config.yaml
d_model: 512
activation: "geglu"
positions: "rope"
rope_fraction: 1.0
qk_norm: false
parallel_block: true
weight_decay: 0.0
lr_head: 0.00678
warmup_steps: 200
final_lr_fraction: 0.05
seq_len: 512
doc_mask: true
dataset: "wikipedia_en"
Each number is 500 + 25 x the weight over its row's rms, rounded and kept within 0 to 999. Layers, rows and columns count from 0. Numbers have three digits each. The size before them is the row's rms in percent of the matrix's.

# layer 7 MLP gate, 1344x512, rms 0.0353, rows 373-444, columns 64-127
104:509493482506511529462530468502532526526489494506486492466538488485476466531460508505555471478504471508493490461474468518481507529479524500449487507536476529465496475503521505466503459533477502
100:518484569520490484526526513523497524507496449497532536460480537503480527486525450534518498483506478526508540534529470473523487485506541541520478488545480523505444503463491473484520452530467498
103:495515515472492493479503537506497524534475501520462474475488462519496474478468502493530506472476484496493445495567468499512508454480563516512470451482478514498521521451473504504461493470496494
101:531497492490449506536531516504494505496504436470436508498466483489492472537549473484494502489487524520491442476458487528520505460508508470492532511530484507521489501514458491461506507499506540
099:510427543499510473489535461503540532511510486548520476514552482488471547498515498452538543487473512528494499510516497500481491451471521487544523448532474476532480475467497532468510484488477488
103:522473527502501553472487466482520520511459455500479550495533475495484526492485514513511539503476517440499470504500486513491510541470486468526519459560494479495521504489473565488495460504461459
099:538484510487514470487528506459510479520520478591529519472491490490524521491508502481473516482515533503490473511486497530531478509493496553491503489488486473517517454507499488493499489473549508
106:508506489490469499521485512497532491541521499480459478489494495473475514502509514506472543468513529464533493514541529531489504501524528477515497459539518475498495455489482490523510479465492521
099:542504507543525475453521467463505484485524486508482502536555517487472525508499475489491537550451468492482491505514498509539489488494490498530515510539515520516561436539474545487497508485482495
103:518525507507480528474533524464540515479522463490487526530518491520511446514512454540490448494476493490497467524455506452487477474509495479536534502502516535538490523511462505501481522490508490
102:489459521482503515495520503472479516518511498501484494488486489509439502492502509560547506541467471509507523482528452509519506499499504491486476497493463519526471505493493496497465491505513471
103:487512555474523501508506470472499479485454494479519522483478504514479514508506501535473494503493471489485489491490516448548456507512535465530451509540515487482455482497537471471520478463501468
099:498501457508552522479485497486531517507483538494512498462499498467520502467492457527474490505501495521462541510478516517548484550489509511549476477460520450508528447487526548492516470527535499
103:530487525519532520528549484453454464505495499506509513474517489546475509484453537496509487502485522533482501498481479467456501466512522538518485508469440485520513507499504518463461497483431492
101:503473510498493484505509572510466483513518458507473539479454520516474501508487485451494501505568492510454501525456526501473533520524523491512516542531500457486471499514500457500481459499479528
101:529485526526514514528519486516504539543514514491463498465521494513500461475482468472514529523449494468494489513530524482524492454566509503506459426501526473493502515528501504498475473492417449
097:540525485529518517508484466527483491516495529524478512483467481534466561451500538506485481498494504498491504468525487500485543501506467501507552494473499506473507512468466519527492502495503506
099:515550475462511490519478520437527523518508539474539523451490521458524484515498503464464507464511528519497491509475511491566487473479512456521541491527529500491514489477495479514516523464510497
101:559499513468499481499493532455484496530502500422508544477495482512511507431536521460498496470414522485503480521513466500506519460499515531550535505457460485519478454508509503453505461521485472
098:436511495491498516494480531494522476494496551515514484530491468521479451509532510490494520479483481543474487500483478539528509505517524526519522505473482488501449527479491481503456498497524507
099:490479457524476510490521529490490485513483553493463533505510461514484488536498537476513477479552497528510479500521486484470521523521547517489483494510499514444475454519496531528503492541486525
098:548469471498528474495491473500482505548528497525508504488500518485485494525500477519495472485538481531483484483546503530466510483433516514501519527551504508479529500510481508488470494522490505
100:462496558494486519477549474459486517488507514464522482456470485517514541516518468500531473503477496505502525498491511525492499489493490539488488529513525491493509523472494487467520520453505471
103:498527483482533474530474529492540463536475481480487516506499488470504500559462496503468444536494500466515500513496533524466566486523492530494503510503518448496484477515464484492486496470504488
099:504513509514507504506483497502531490501538511490494500484508546537498488441552485489512514497523496483449503532512447526502523521520479502485494500478468465484469490516470519448540541530526509
098:471491519526491512475470515519494465515516517528461513497518504540516543466472497509529482511467482485462459521478485511496508535492493486537516525490491512520489507450493511533485489544459484
103:521470533510553515536477468499489474468478489499471468500447447474499508499481492511538494505474427463539544460550490509497548481532499479525513499546508484471484491503512489480507477470464530
099:509504475494499515491545486524538499515512453514479490508529500503474491508485508536516529456500518509453496509525542496469495472549471497520524509527517528525483528538448479473437508509515514
099:507461506535513535498485487525530515474543487495522518551514516489488483481498495514552458490519497480506485529530483520467516455499449474509473494556499507496508466500548484559481543543528511
099:527491528520525468542443475497535465552482507475478498510483520562483514489516524513497507498514540470477518523550504462502486548530529511505475465521469522481507483508482497516531511491481499
100:440493511475509533507462470473489489551533483506496483540478522514432487507503524472473482504516526488556506504476507485538519490532505487523514493513462508489486472499492474482499510515535537
103:507533483531487515520503469526468480550507505462472491529517517505512522507535481495484502507503494479480498466536505505437514558503482518462471484505520555491499503420511514464484510475468488
100:487494529435506512525521461486504479493514495554450527508465538501498507456517485546493459536532521523488522511484497501501517482491515515486482484522511487471535463501516523529517543474489478
098:513467512496453479507476485491533464481518523486474501495485490514521522420514508488456537516543500474468509497500530504501515445556482498490509526479469486462485528508504488470475519513517487
098:468527489523502507537465498484517503507481521519513475541493527454522478489497474571492504499476494510489461496516500482509527517520518558521506470506487495534478528521510518497526495456502497
102:529476502478522515498457531495514465495483492512489470463518529469429523516490470523477513499494537521500482481504507531460512501519492489507536523534521483502513472526519446500499480477511491
100:431484475487489505495451511488515505535504515484521500503491537550474487477473508555472508530534538529510501493494544528530470476507527518512510482498513499503459511490519499475514508497510477
100:521475482489470485527498455460529525484488508501504539488551503487474502482549493487526433471498515516460551492532479517487536528493496504505467503497474537505484476468519512458505472485477459
103:477486491502521496469471501476470534486531496476497474469512511481523526541508472510492483523468456537519525542458477494513476466459520520447475483496470497508468509494465477476492519515504498
101:473513483466500491502521480465542475513482479537518503530499478486510476526502497523480495499491476531456491471461485493487489520497471507487494538432492510513553457466514568503527470480507483
098:488509519473515536544481540463492512522441503506473554527490491473506512498456513514525495469513508498477465495516520492514538503509515495499484483523557506539515485490540472529491517489520491
098:522576508488483490476492472470527489521537480537508435494515546502503514527525507444485490500487462453490513538472537478480512509495506483560501503505521505480524530507473543512510499500512492
101:506524484489477484478524534502498491529508521523465464497457489534482497499526481509482486510486487482456488511481513492493530508496510471503510482516467545507484476517474522520503517527480505
102:488512495522498510439460460461516506487462490519504505482482499525463517489533428548571487529516501521498541533446478499503537490529523460512518537511494518515514499486499515523522488512511491
102:494479502488546463502483547474501537502472483501525452526477458477478503538468533506484470515500535531461505472510466525476490483514546501509489505541526484494505472487451510484512485530522456
102:536500545490521571481499473451519487493491507532520559451533498474531486492543461500534524507477506488470516507507500567520513501485493488541516510512465491502508533481525548491511526498498514
101:558483512524519485508455472496510504459518497495489483527513514542488498487507461492507522482515506503489461488498450500519524488488470446535500506460505501510467499447524503510548460484537534
097:537464491529554525534585502455487483494481516474548488509516529467471486507539463465517520487466513517505476525495489456504501483499515456519526512498495550451479490480448475569506512485514511
100:521485503491533507484521481524532485497506468454518497470501544509524504550512508499490499496472517511449523497505483482525508504527507502541514518467522541490484510492514528479489465495469515
101:509502503508537562506485465426509496502486491532521479499488522541499510487515503532551496532481540485499541502485497518520463507477494536531455498537478499473497502471486497501515468468475500
096:477510504458539478485502528500476474538462466535452484544505521510468523455492452520508433490463467497508541475481464509478482516507509478494538506486468499511509475504476503503490523490491482
103:468495494527492493501524484491536503546497463480517441493511489454497519455458517542500531556490520577485522465464463525551505509522497459482470510500457481537493470511483515498520493487486491
098:505513492508530499541484468504489502516489488498471479492542457515460502477520495509504503523511427473509516500481473508532473495514510517483535517505461486526493496490517519454515527499528475
093:461495468501518484514531513480487498523494472522425474427506514475451545489496484534528509518505475526483554538495502477475470478520509521492487524522491527508503529548471488468474541493487470
098:498503416497500476511469481513543513471494512475484474509444481465496497514511505529496469493498481490490502520525491537515454487540530497484500531568490513499522502491480522537502499484538484
101:499486495506511506541552472494512514491472514512417489504475469472490516503492498526510518514490457491510548462469492510496479491534498492523529512539520472510488462517510513482468454457542525
101:496511471488471498498490473467477525470452526517513481498525474475521514505526529505467500459540458477527503480506473517536548465535531516520505483531488508489492506480498459504490467494533507
094:531517466478474466497492502521480488518514491505478475494490531481499522488483456511550456484477477468504482523481491471518460471542493541509544546474482495533471489470470482500487505493524488
100:525486503459498492481516545481525540501519538522493534476522479483465508520483448509514465525490493502473515505540471475504476485482474474505486503472522531530528458460497483467509511520483495
104:519472501493537526484457510504510499502490544480497488498517485485495526514500479506494546511509527489489482459521509515471475533536496525508507511496515508523511503508521512500507464513491491
099:495538492529475488532528489506508494471499490481499513523518486494477505517536487494490515538516537490485488495505493458501517510502485485511485525498504506471507534484477520481444462442543508
102:558453566530479528500541504487496521479474491526498524467520496514494511496500509471518493489494527507428513545500446501501513490542510536536491507502509491500462405496506487472507509534492476
100:471506511487475508510529487505503523488499486473505539444478503492529491505485521523513510534492503476539502489517506476471468530511465492526485475526524473511540509514479537525476470507502493
099:504483535470497498520491522455506479470513535484468467482520497481517525503560526499510483499508533504438468473509466485479500517543514504538470519520492503517534527476490493501538491522502464
103:549526511508535480477472471520497500512474477511498483478491535544523482472507523526553481469500490513487533501479479479495488515524478544489534511533507540496529518505521518501493510471474513
099:493495520518485527515453487509542521478476519528505524462469464466503516470513525508491524534510476500496485520458535490527458506460515470516525479493487456546512516496527472523512484448493509
097:544484511504483458497486500492514546472522501507545506500514484559524487490531490501476530537503520513518508508497527467469499494548550481512492463519510466541490471496508449481505520515452494
100:512472512512526509543497518525475441519467545506481430498555492526496560517538484486461520460493519491484479467552501480504514496534506512517535508533516479471504490498534539533519531490457506
100:493525506504509493539563493476486491571489501494541455477506492475512504470500495472513491504475516529506563521485473493450511496507474490524516431537463500490500465480501487482440493473532528
098:489515482521491537493513488508508512478514529518479518484517482467515480488475456496525494537474491502450505478477477477557527491535476472524503496490530491498462517499516496519528483494535492
098:501517483530483506485508512455468501478522527527534559494506493501483435526511501509507540497473513495547488502503501483506532511531517471492498500504524516521526546456527512518469509500490529
099:486488511510524488572515510454505529472518487494459531485526527476474496499473545480515487479491496517476513556516524503544490503521502508532537464501478520478501479499488502481478483500488452
# layer 7 MLP up, 1344x512, rms 0.0353, rows 373-443, columns 64-127
102:563466522495510482476466499458484498457534551498485501527490489475472501506531484493473493472504506480484498489491512502520479500488483486520513507512505495468504452508546507464476499487493536
096:533521497507494539500527493540482498504510510506517506451509541477537521500482547483494513495472512507509528478514445490498476476473462540477510476496519517513473516521505525460503462486504491
101:529496485483453536493522494524508526466457536490458505545483479472494501518531484495496496502471515510452499504480528485460487512510500525509515565490497495529508491508521537525506488485499487
105:478483518505520507484471527492548533490520470518507472502492503542485495507500499498519504475504497536485528492501466492432509484525492457530545474504512468481502519490504461508492475495461513
096:500465467485494500443498506462470479478553568496496548538468496540514551465538480490482528499469505510486497450506456471452539473496489466455490513524498450522528487519456562529555494502497500
100:478534542458481506464500526499439524489519514494501489511510469486498494471464513495514536510494485499472506485461507490540532513485500518491485502507495511524530505477482522524452507500487504
097:522499483523525502525510446485473512522512421535477502525551494497515493494528495531529521512447445532507470488514504495479544478501496499517503504502523538479438501535536526535458490450537515
114:535469516463512526508481502477510509511541541486492456474489507473497509496462524476521519485515520536516550488517508570509517508509499524522481475490498495534467450535503452524467475493522526
104:517571564526523494508526489482535502545463486515482520486451565512459525451515511525510499485506534467526483527508475484490514508500511517537493508484513478486477557496530464460533464468483548
103:503482487496543482511467461504512531461497517508518490501478510529480557493498506481567480492501472509476496506499537544501492497522539472504485489496524524511524484485499454509453527505505539
106:489524456487479503476521482514510494483516482556492494454494527517487533530478472471556497492523465499477456506525499520457533469509489493503548505518539497501490495457510530533505488503494486
107:542549489524474525466500511546504495475450492515485443502477508484484508523522512504532510511513517565487483502469489501520508566502477485520502522480557489481490508521492462502511478493474545
101:439534464482533481514471506466470500524439538500505528522480533466544501542487496517483549526512519514531474511504541506532495494457525480497517504498500511523552473482539520504475496508544475
111:531516470498509455482484480500508489452535517517520506526468478506508479511449498471526491498504466462490506460538474491504480510550469483460455482478531520505496480469449483518473497481532504
103:501507483483525502511473488481509481499501473534506506475513485516462515443492496472514439527486481540519480507517491555484484500524520500493550538537519486490516509482529486521486471539532530
102:499491517523463487552448487496507505492521481496495492520499524508466495541513495455465499550470512460539519441545516473454471513512472512523448500480527492452498519531480508497453492475532536
096:495468416502529476502494525547540484536469551506472506514475447494472524500473453487441515534433470502502485436472513526473502494531481485480489513527514497460504494489435491498503502496532509
099:493524485487518479514449507522506448507483479490509484505489510533511512510473499486490518547497517465489493492495491480536473517478505486487485495498497531547510496492462516521507483486502542
100:500475463530482472534493531447483500471525523484458515518492459512458463528508532538444471472476526529503525516518457458505506491482516531519489466503527501499508533474515528505499511513499474
097:519448522522491514449516524531529527515500506548514518528551497507424514511504485505470501509475507508473534514462476485497514478495491490500520491497494501496478496510467505462495466487513516
097:506511452523481525542495478495486524554469545512497531517488561496477483491481561464489470490484498482470481490555490477513477509537479487531511502516527522531507499486496480506470453492469489
096:514484455457497482475479524528522474470501481525476544509536472505464525469497499503466505512483521492484499455480518449506507541513458521506538545530506530504475554530487506483542495471506430
096:508533559514514446469551509528514540519532506500548509533487526510446489486455502532528506552501494520475507473518484505487471503504497515517464501476487452508532510521494482464491503518540470
101:474494487514530497495494480491474505466493476513508515558534493488535506556475483506518524509481496524498496478459462526499506531469518546483468485521516503524472494496499503461497471488542518
098:487494507483540481485508540488448524499519455531563511516515450455518526518484509561476470498490508510485458505501485509503518523488507524500485493519530495501513490501477513487547523490500456
094:470534473484494494487486489500495517446491441521480488455541478535489481492490446494522514466469437516484527524493487552483491495495508554521504524538464466510467536503513484459501536512497473
109:542508535501486558532548483502466485470520509479473456512487487535478468530505485491481505566476462510489512490471470478502503475484466519509523461503509481497473508530466499508462459489487504
100:519521498530498532490519515493475484473506469484459470476528442503515508477487503522477486478502542538498535494547496519512559541484487486508484543499468497521485490516516513565480481476472550
100:518486474476472477548460531515516492457503530469506503484459459481519477505512492514467525508506523547505501514479491489482480539533527497518490493479472479485492506499520474481497477523503520
104:472527479486470477518482509491542462514479451474523483490517548528461480527509481500490445480530473493492527515483532514475445504496522479499482495478489466506474515509468489526478446510509485
106:528497497514510518516528471514481446503462480475453500485501513487546544437479513496465548468525504518513465484562505516516540536502506459496524484505486477519509478450481503503498444518465511
102:491492472509492460453501531483488482532493511529517458468486518496461454567538530513478487515506483511496475499477470496504496509493533496475514496496514462545504480493512505533541543530463526
095:524493519523519511509492542491493498541523461533431487549515497514512540527520547511496496506517477466477469520504478539469484476497498497497465522496487508489476525475511489510505468534493487
097:504539484472488474506513544505469525502508505522485478524481487536536503474491521504481524464482499488511471492496457486497516497467497480485465511530467519511531492511491494467505458501482480
099:492466521472466510523513518469456500481511474503511487491513547527446540493527471458497508478482495502550506521469487532492507481511480521523430453495518500499517509471484519519481502465494472
103:502443514498491584451526521498488527478526487492476474468458497462485483502520463524508445486499472486483493494488512473507491508495501512495493482485487484502481441518499550458505470474464447
099:506535488485506534556552474497548532477508499496482547503474566473446514513533523469508560487508526522536517495527476523523507470518523553514441490488454509479524487490520473510467495502501529
094:483513481463532493546488523533507488484511517499490483529511509449518470519470521571452516505523537517493512513488428513507502484486476490488500447471474473547530483489545501473478451536462510
099:530550473513525463520504490531460534551488500488523498488494490514477453504479501506485514522518453506456460526503508525489513495460491515507552510491441512492498483498451475493506496501553451
098:504504560524478505453503516519515482540479496529489518519516508512475556480492489522513478480505503475483471531457498502522488509478490497474518476503463503489482441468509507458512465409510491
099:474463451526501486498521539510475521474527502464460485491491489541482542512491471496459487512511511494514477486517521487446516526465478525513543503491546511542531516471511493485468523478499526
095:533485484490455455501474521525502513505487447454464466512464528476461507503530545490491530472540482452509525508497481468538517509486558501502469475503536494482497512499509507534479536463481490
103:480511490521434479480493543538465529531478515508544514502513499503518483441505468502527511495503500481528509477494511518518478552497483480515432517478469539525476479529453542521492534507503488
098:474503511483493475481490491508517513486536485498520492568468532522511512490491502501550514515497468501477487539555491506508474507499465497505522489484468527488456485462497503504488495530531526
101:474512493509456527488539519480480508492447543503471499492523485556462503476482497525517486512502496443486474488521520550478509517500477492506523500510491510520495481464487490486506520500527520
102:505495477522509512508494497529508484529523449515482485493461525449488536484496437464468528536477496509506484482494515479527502532494502481466519430544529486446512490501469459511487504523508502
098:477476495514534462545499501471548501490489498501489443526486495491498479522512543525516532466502508490501495523570475475550518457486500514493495486502495501530525516475516492523494435503516483
098:490507504502509504489517473522491520464509493509549472570518524493452503499512492476522470499482492471518488492498489510521510456461548503525479516505488482462486494484504503497502469487517558
100:494472470501492465523457521511503476500537470463506444504462449519478507497495532481453524476449524502495478563482541480483489517509498511485469532510497425547461495491491492514453457499529530
103:519491501510498455514492451512448499501512543527484501509489474522493491501484475531500459510499480472536486525530483461515500480487485518495528515509490540496445523504565535468517507543512480
096:494456440416445466492471490513529504495511566504532516557469456508511476458554497487438508492469501522487453474522448521466489526512525496511531506450488517517538502498494542489513523472485451
097:540497461513471476515453515512516488462479500503473505492506514489493458517537457522479475506465554479497521497511511515477508490465517477492480491490515516501488550478456505464474484496468505
093:517527476488551497518529532544526492484506471549507478500521545475443517471527524532477518514507506504479488472472517471467515537445530483529497483495530479539498514506515527486479491506493492
090:480498496466529486440516494483537558482533464508537498558444459503526506499515486485522513523526455506540511491497480524509482484527506522543536496467512467524492502434517474512501470461469505
103:502491493526498487467551497543500524510526515522503535488474488509513504472518490517504484482495547541463486461499485513480515496490520434482512488537481510505537475486517518497522546477484498
100:507457484471468528513489521474534480511492524488534510533506473503515481522494469497527473511509509502533468475488491483540491519488512483518511480476560523531491500502478512482485508508507486
097:493510507515503463530460447544502490489513500514516476538493502541500489483468527500465500472537475501456519453492538502510496507511452499483509533491502512522486504532501498519534475506527509
092:493524490519526453513505512490510454470519486500479455494502526486498501501504498495507475516527466482458509460529502524537463521474454527511505494475473511492532513504548484478488525519496491
099:495516507501465497464483466516493467477499513555456511546485530510511535503467511480484513479542512513528498502514516499486506478456511450514503481477525516496512505466479547459442497481511493
096:517496462524488504482529530502479509461559506494515469531505501463511529513471488497492461523523512492461515507516486491482452520512516511494491488475473492489504520520453488518517480505503516
096:492493489473481513503526478482494520494472568494519504475496464480524516524499463521541502535469486489510504448493464517504503475458496506450472537431524428511485503475510523519518518543516485
102:476491501539531503492502533503466516508529489514515511493543503483513473513488504532510479501475523532464511533480464528479487473500484522489559506515535502556472492499551455499487524510503483
102:526522488526506497459468466473491490545422477523508505484470501488511506518481481488491538475493567450515451507482500480517493533504528529480521455496517498509527526454523540497508567490516550
104:502480481467484498476420498511533512554527542543506490504522471503527493527475515517519484503518467496481460503464482472467533531545518485492485486463521509550487511482476500535499502513532479
110:443517499537512512478509520468503479507495516483487485458506516477501506534507465472490502577479513511495505516467505522500494506506493512520529492467536486549477511474495521461476473482483509
095:515516489483486461488519551527506514514472499429491549501508531519478513486486517475487530479522498528538532529462528508463492495487556473495508534488548494522478506498512563482501543528529529
097:524539504526489494488522508473535504505510473513505481463487465476523490501526502513509536494497519512452515495511519502491464513496508463457460488514516530491542482473490524513467508496481534
102:475518447500493515521494461532476482522513508490534471500506478497504488489548498488472493514480522525513478518532497503530493529527515477511473541496529505479483557501528503544580473511557504
107:436499489523507507505473525482493475545517483511499479487482497506515529465495507501527516525526504477507516467479482562545510524504499486517523461475455479472467516489470510496495473515509478
095:513533495499497474520521526527492522548501529494522486481486449483503511481481551501479488522519529499486504470522465517522537506550517521519497520453520474490504489498461497556500476540530505
094:499472472501482492488483510487522537472454508502547488479463470477502498501497507513468503495496482487500518522518548507486490512457487489518503519509480506490516526469498472515504476514556488
# layer 7 MLP down (transposed), 1344x512, rms 0.0353, rows 373-443, columns 64-127
105:481483484489538490475539506483520517486491510534455510472516481482525492485528550525504510513518478504472482485499506515491453533501510516503500481533536491487515499515471513479494477539492453
097:493555513497540489491505537482529539521524475476486470516480470512526484490500489475518481490489498462484503463492523497485495483557495478490462505479476498527515491488516523523489496506451501
102:501509504496486486500487527485503495512472473502503489437497491478481460494476481458456498512542478508547497538475477543502543446510472483503475511499495506506482506495486463509490515478497464
107:463457484491520514483486479507513521474483568497557559516510524474515498454518520496518492521543488476516528461495516517512453497515498501541471505506531474513528504538527467448470501501495506
098:507525460509515491532514486535515466508460491508498525475497516497501450492505572538483446527527495465510485471479495506516478501528531490526465544514504542497500481533518475484531493526522474
102:491517508493528487502470498537566460469467461509501520512507522494491502475523493509464489502523495529493515532509531440527508517496523488551490470487551515539502533521499494515519502458491492
098:428483504529476528512518531549540509492472518469529507480455497497492523507473503476532468484534496500471541474512459507522530519527490490483533480484534476484547508489479490510512541522487497
105:478499493499529463507479487535499535500482552523490507475525458501533521499497504513498482491484496536525489498511495521507475485502521502506515497444450543524508510499466503557497469563482488
100:527481476477521524444493516500481455490510462552450485539500471459516500501469512521502507496481515511497515514470464502514505495519465537495514513532510509455528501541517508503464511529443516
101:522483474556497485517503488509524465539476492536486510490486539478512467512490503512483459481509509500505506521489487521507520489509520496511514523498520537556505533494516489469527535524502521
101:512476525512526477480486533495486505513467491505498501482535509473490481483523511504517487503526553480539504486449460492519491497458553517437514504490473484534515482511513503460498502503470508
108:507505481469480471507501530516495515519531497519532463456505506502483527523487488464514512496472469495541524482503519517516515503483539532496522454534479508493547519486473542477485465554521501
095:503507527478479507505481497500512477516529485527493492520534489517478480499525502538560480550494522516528484478495478499505490529533469479475517491502457545482533528521460522493530498498473498
104:496534502483507536446498484539520500488514522504516496520467477508487482547493522489530510457499480472464521518488519500548553501460466467505476537544491440544440480492491528500508513476490520
103:498477478527532517526494527499521482529487469449497519485499536498519487501483535480512511513501503485472484474493488469488507464487514516493472507444475519498478480485479491491478500490481446
104:474503466490478529503494475538495510469526496536473460533504469474509467471452466482497491516512492544498540486465518515485484471463518487495506480501482476505481517479490473476513506478501518
096:550486516484532518485467511472512466520515495521497503467480500511522500490516506477539523494529521497540469538486479489499519549519487508495479520487458518513530501497503510498499500522473492
097:484483525450488459518503500536483529544497508453533525481527506518497494494475476525471514506539486555474478566481547509555504507526529481486455502556503484475545515490447503497495498505494481
102:522520500485491505520491477542485474535479504446452453464532473508507509453493517469498487466488538489529483547474531502532453510460489512519518527490441444544523470511493452481501512498502515
092:507488492493490485503520527492475468456536475486489486486456493457550490485462505480477487491520494505533535473492422515500457529503482480506501489497509517503519456510502499495557471514488507
100:526542513479543498478484472500529505451560488487492509506509449521500531504470509516471532479531527515502491502469498511517486494522509507480507507531469461515537464520475490492514511548524504
096:510476530478494515536505528519504539522496557475477507496544489502503472520490489465534517505526497482498507517528496481480508459498478513510451535505449482498542506487498511530469508490488482
096:496470503505464543530480500478499506488477507500510518490497487473519494464503499455511518500486519497529473484484466488511524487462529462461527485490492524505497540491520522524514535467505449
102:516475458508512511464498495476472473502469509543461510505489538541492470559513528510489490477470479516528504502532523455509481523462482466507514480481469476499541517513474490537504535503461496
099:546466496552458477520486519513497490517504501449478479461461495562491502521487528488528518462495468509498481527491509521548512496532484508503501523500492474471536466500473516526488492492523537
096:548502531481525527498448543482494483493489510462474542494475535535530469489523562531451504530507525503492491511485501500517505512498526462493493523483551489486521505514522501525498504510485501
107:499498514517523484500523514481514521508432509476511495488514487428508527505460538473516520490494482459501514476481514533488534528464472468487483477472566480493495492508478476539506504481523481
103:479491492480538504491503513493500480514516483508456520517509508455532520468495488479500530510498475460459468509477483504512487481519485474464527504520505494502442476456578519510504470472450502
100:492511516499470491491505535497516477513481518484502517503440489535557505529514530485487524490495495515474528471525499483547500466500493468516521491475508521538495484526467510481469480457484480
104:508498509492505488480551484499448507470481512488517494531507495515499504485473502522515476490523508509535512496453446519484487473525508450515502533516548486515465496450538509519519465469565475
105:499493516510482446506506465501503472490545516492498510515445513502525473540481512492503469501511492501524478513532491517479516473544544532494524472518473565482495459489512514489458507520465509
103:487479547509506517545524469519500522489524488506518505499500494538525488481462514513493489517516485508497490485523475500524525472486496466520482460515511515472488518483468454513468507510496470
098:484531479513496513506456519500531521495534513460585493482514517465504448504491477528483531479454533563514526479537525474561481505520496468469519506485527480512520509509471542472525493507490496
095:522490493460553517534469489471505522503458523503532543522486523481489483478483491481525457510500481506537484536538566507515457455502525503532485462501503497526512559477518498477522543531543494
097:464515498468503472460501532503489488505517482513477497508484476510525447502459485480465490472499472504484515495500524501489518477472495485493545526462515494519454540520482473527511486485529486
103:504534484530491487479522508498487482518484449498510501510506504519481514498528497518492503470505499495476463514481504510441471463530515510498504510485510482502478477509496467501480493473516494
101:505496462475521488471469523468485468516464509466463500461530501496476510512476503513528531551454472523448510513512495532523521463504518512501512497511548546512475439527529478504495472512510468
097:513518499525475462499480468471525494513501496512457508543498512523475511508556468452492504543541467476517480528513533482471528495483507482484522534481536469460462524504461496503517536502520464
102:546471532496518537477497467462504480507488515513470529513490507532519530499566483486510497516524507456516480502517537483513495520512509480485506495511544563523500505476545543459482465513514526
098:524488467527498499503484536501504496490536538540495485502488483502525446530454480500508509494547517496532504492525521528470492459482507458491479489519508518527521526524525498491556511550506508
100:528486528451489500476511481531476465520505477493482478505471502499505488487462524468451505512494526512498507509494493528500470506479541465484479504507456545453482487545499470511502512571525509
098:506547524493518480450507491434469488463503548541478523459520502509521546537434468529511495490521504504525466551546538501502517494485508464485497506497497531488519502522478519488494455481571481
102:492501520458483531497504520488507509464509471444465528482516543496508492496518511507498463508534504491521559515522504503471527516499496488485539455484519485511486514474542460527460514470490509
101:540507502491520546530494526508489478464497528473487514462490467518484516490516509513480518503495518553537486460428507480506498509501502470515514518505451482520492498542457514525547447504494541
103:539506474546513494549461472462513484515537445532513503548468491505535480519544532513488513490514523510448508498505505449538485507472481495545536494499520488490496481506499475484465468465481495
099:489485528440525497514510490456478506512495505491522494502531503522510482475483478523558492496483507489519463512503522517457468497481500536510501553488454482495489534491548478498468481470467496
098:480514497511489582494515507546499502547476520494495529512493507480466512471483471492497478492478464495522525540412507509448483511493526510471493512524480449473468512501526506523500507501470461
099:474557488490502502493484508535519488506539481485493518455471468523479504512500507525475501510502509460517524463467539473491519474495521519487497534476485468533524514454512505461539531506517473
101:445501470499515518538515463488527510521521509489511492532512528487534510481533480481479447516521524525486491516512503515507508456519485499502535479518490523510473488509495533501534484448473490
102:494496526449543510535501443510495530512525529509536536486503465531509512470517540486535501498493491472478572459438470534462489478487522507567487496544467475491496469448464492457503499506499480
097:490475467571574542527511507496485485522535469469543461460489538526491536504508515517485498494556467472492526505470497493553514495498491508519464550550556494513478507487511473501477502522531527
100:525531519504522529510510506501508541488502492535476472497510459536485530534525563491470480485548446460524501490429489477468479494518502509518518501491447494478460494509509467525501533525470548
094:540497447512481522504457499547484524489496518482483499506500503484511475463491477471500551470489483535551510511468520514494457438517516519429484519482496531477495491515542507511507546514477520
091:534483495520461492475469493503488471475507544465469520453514497516499504489486508504486515534480512496494432541534500501469533493467481484498437512513483456467503461515482512513501501524480482
090:500528473491490498500502544526459532522526513514522503526449499514458490479514512510477515487490498493529517483492484495513461499530513518479486496492485514503522476471504485506474512505521487
100:491506495528490478535484475449503517447474528531512475480457483443544506479531500476513527455525511493495524504513488494503513495484448539498495529505495484504506527525463508485517528498521458
098:561452537461486489460530480540497487503502528484473530498490486444525513507497481513508497476489461505496485502471480503470506507481528485503487520504521516520492519457478470506531506525484470
095:486495504508505514470477455548528518504502509465519505475512476517548497504496544469480499486488516489482485525484537495486504472521539454495509485507501478478498509519450472531485498511489499
100:475509520545524532526491466461516493498484536504505515480514590509548471484500549519508504509471464521487480438483530554499480483526452548518508531532462522469516518511521463483521483497521501
102:518507521461492482497452468518516467510468477471482532475468485496517509515546511501445496478494515533534488498509493453468494490508477475483503517517493543480515502471530549479500524517485536
100:467482518499503534526491478497492516477501471538481507521513508522463496503476524448477447508498517516531523539453490482502475448523508536537484452517494554490494524541489473509516496443508487
104:488489491548465513461470466480502509434511516547490503503486548497494502513526500515525542501537493518509494478496509541482494521541476498531489451506500518488532536474463528516484486505498454
102:487498560478512498557525508488476554475537485481474508485511493505515449492541482461509512534487440474525511475519507515514477469488536496545483510546484507508514487505485489489462493490469519
103:520493442513468518477482521513541505480501514447512475563461483464518501518471508511487493496510484510485524462523493501525503510514483534484523491523476500477513446512440520447522510503543534
087:467491536492501503524524475498489439506540500559484487511509476505502509533486480501484481473535518500539510531538524543499561472498508511505472525485472502455495534466488498506447466549528514
096:471488509518508522505476463493503500521480503548524541515495507510521532509518485492507519522491483498488491509487509500508478487486470478516506450550461456512489515504491437493521457485480467
098:484488476552494521464477482512492511456556451486490494478480525497528478488507478511548505489496476527525460515424515458461535471487557505506466481479512498489460498470491515522545480523518471
092:540522462438483433512521505493517525505500470494502528533501506507508503497477513496475512504525491512526512459514451499432482486459499514539500508499494517544515476518503459475480464490532494
107:507485522491520499564503522471502570524491502490472489524507493511517468485538533508506471543524459491520504523455502488508471506530538463506489503496483481502482445499528524519523522487506501
100:517467473483474493503442460486482490441515468449479504487526548526469503499485477513510515454474473516510493498504514487529483521465504472483563505539460537476525498489511490444480532494490485
097:496549534514556481501497516544510500535528470476464519520508530500510530526525453443495474502486512511516446466453493474497538494512495524470466480494499484472473484477514566521481508518487505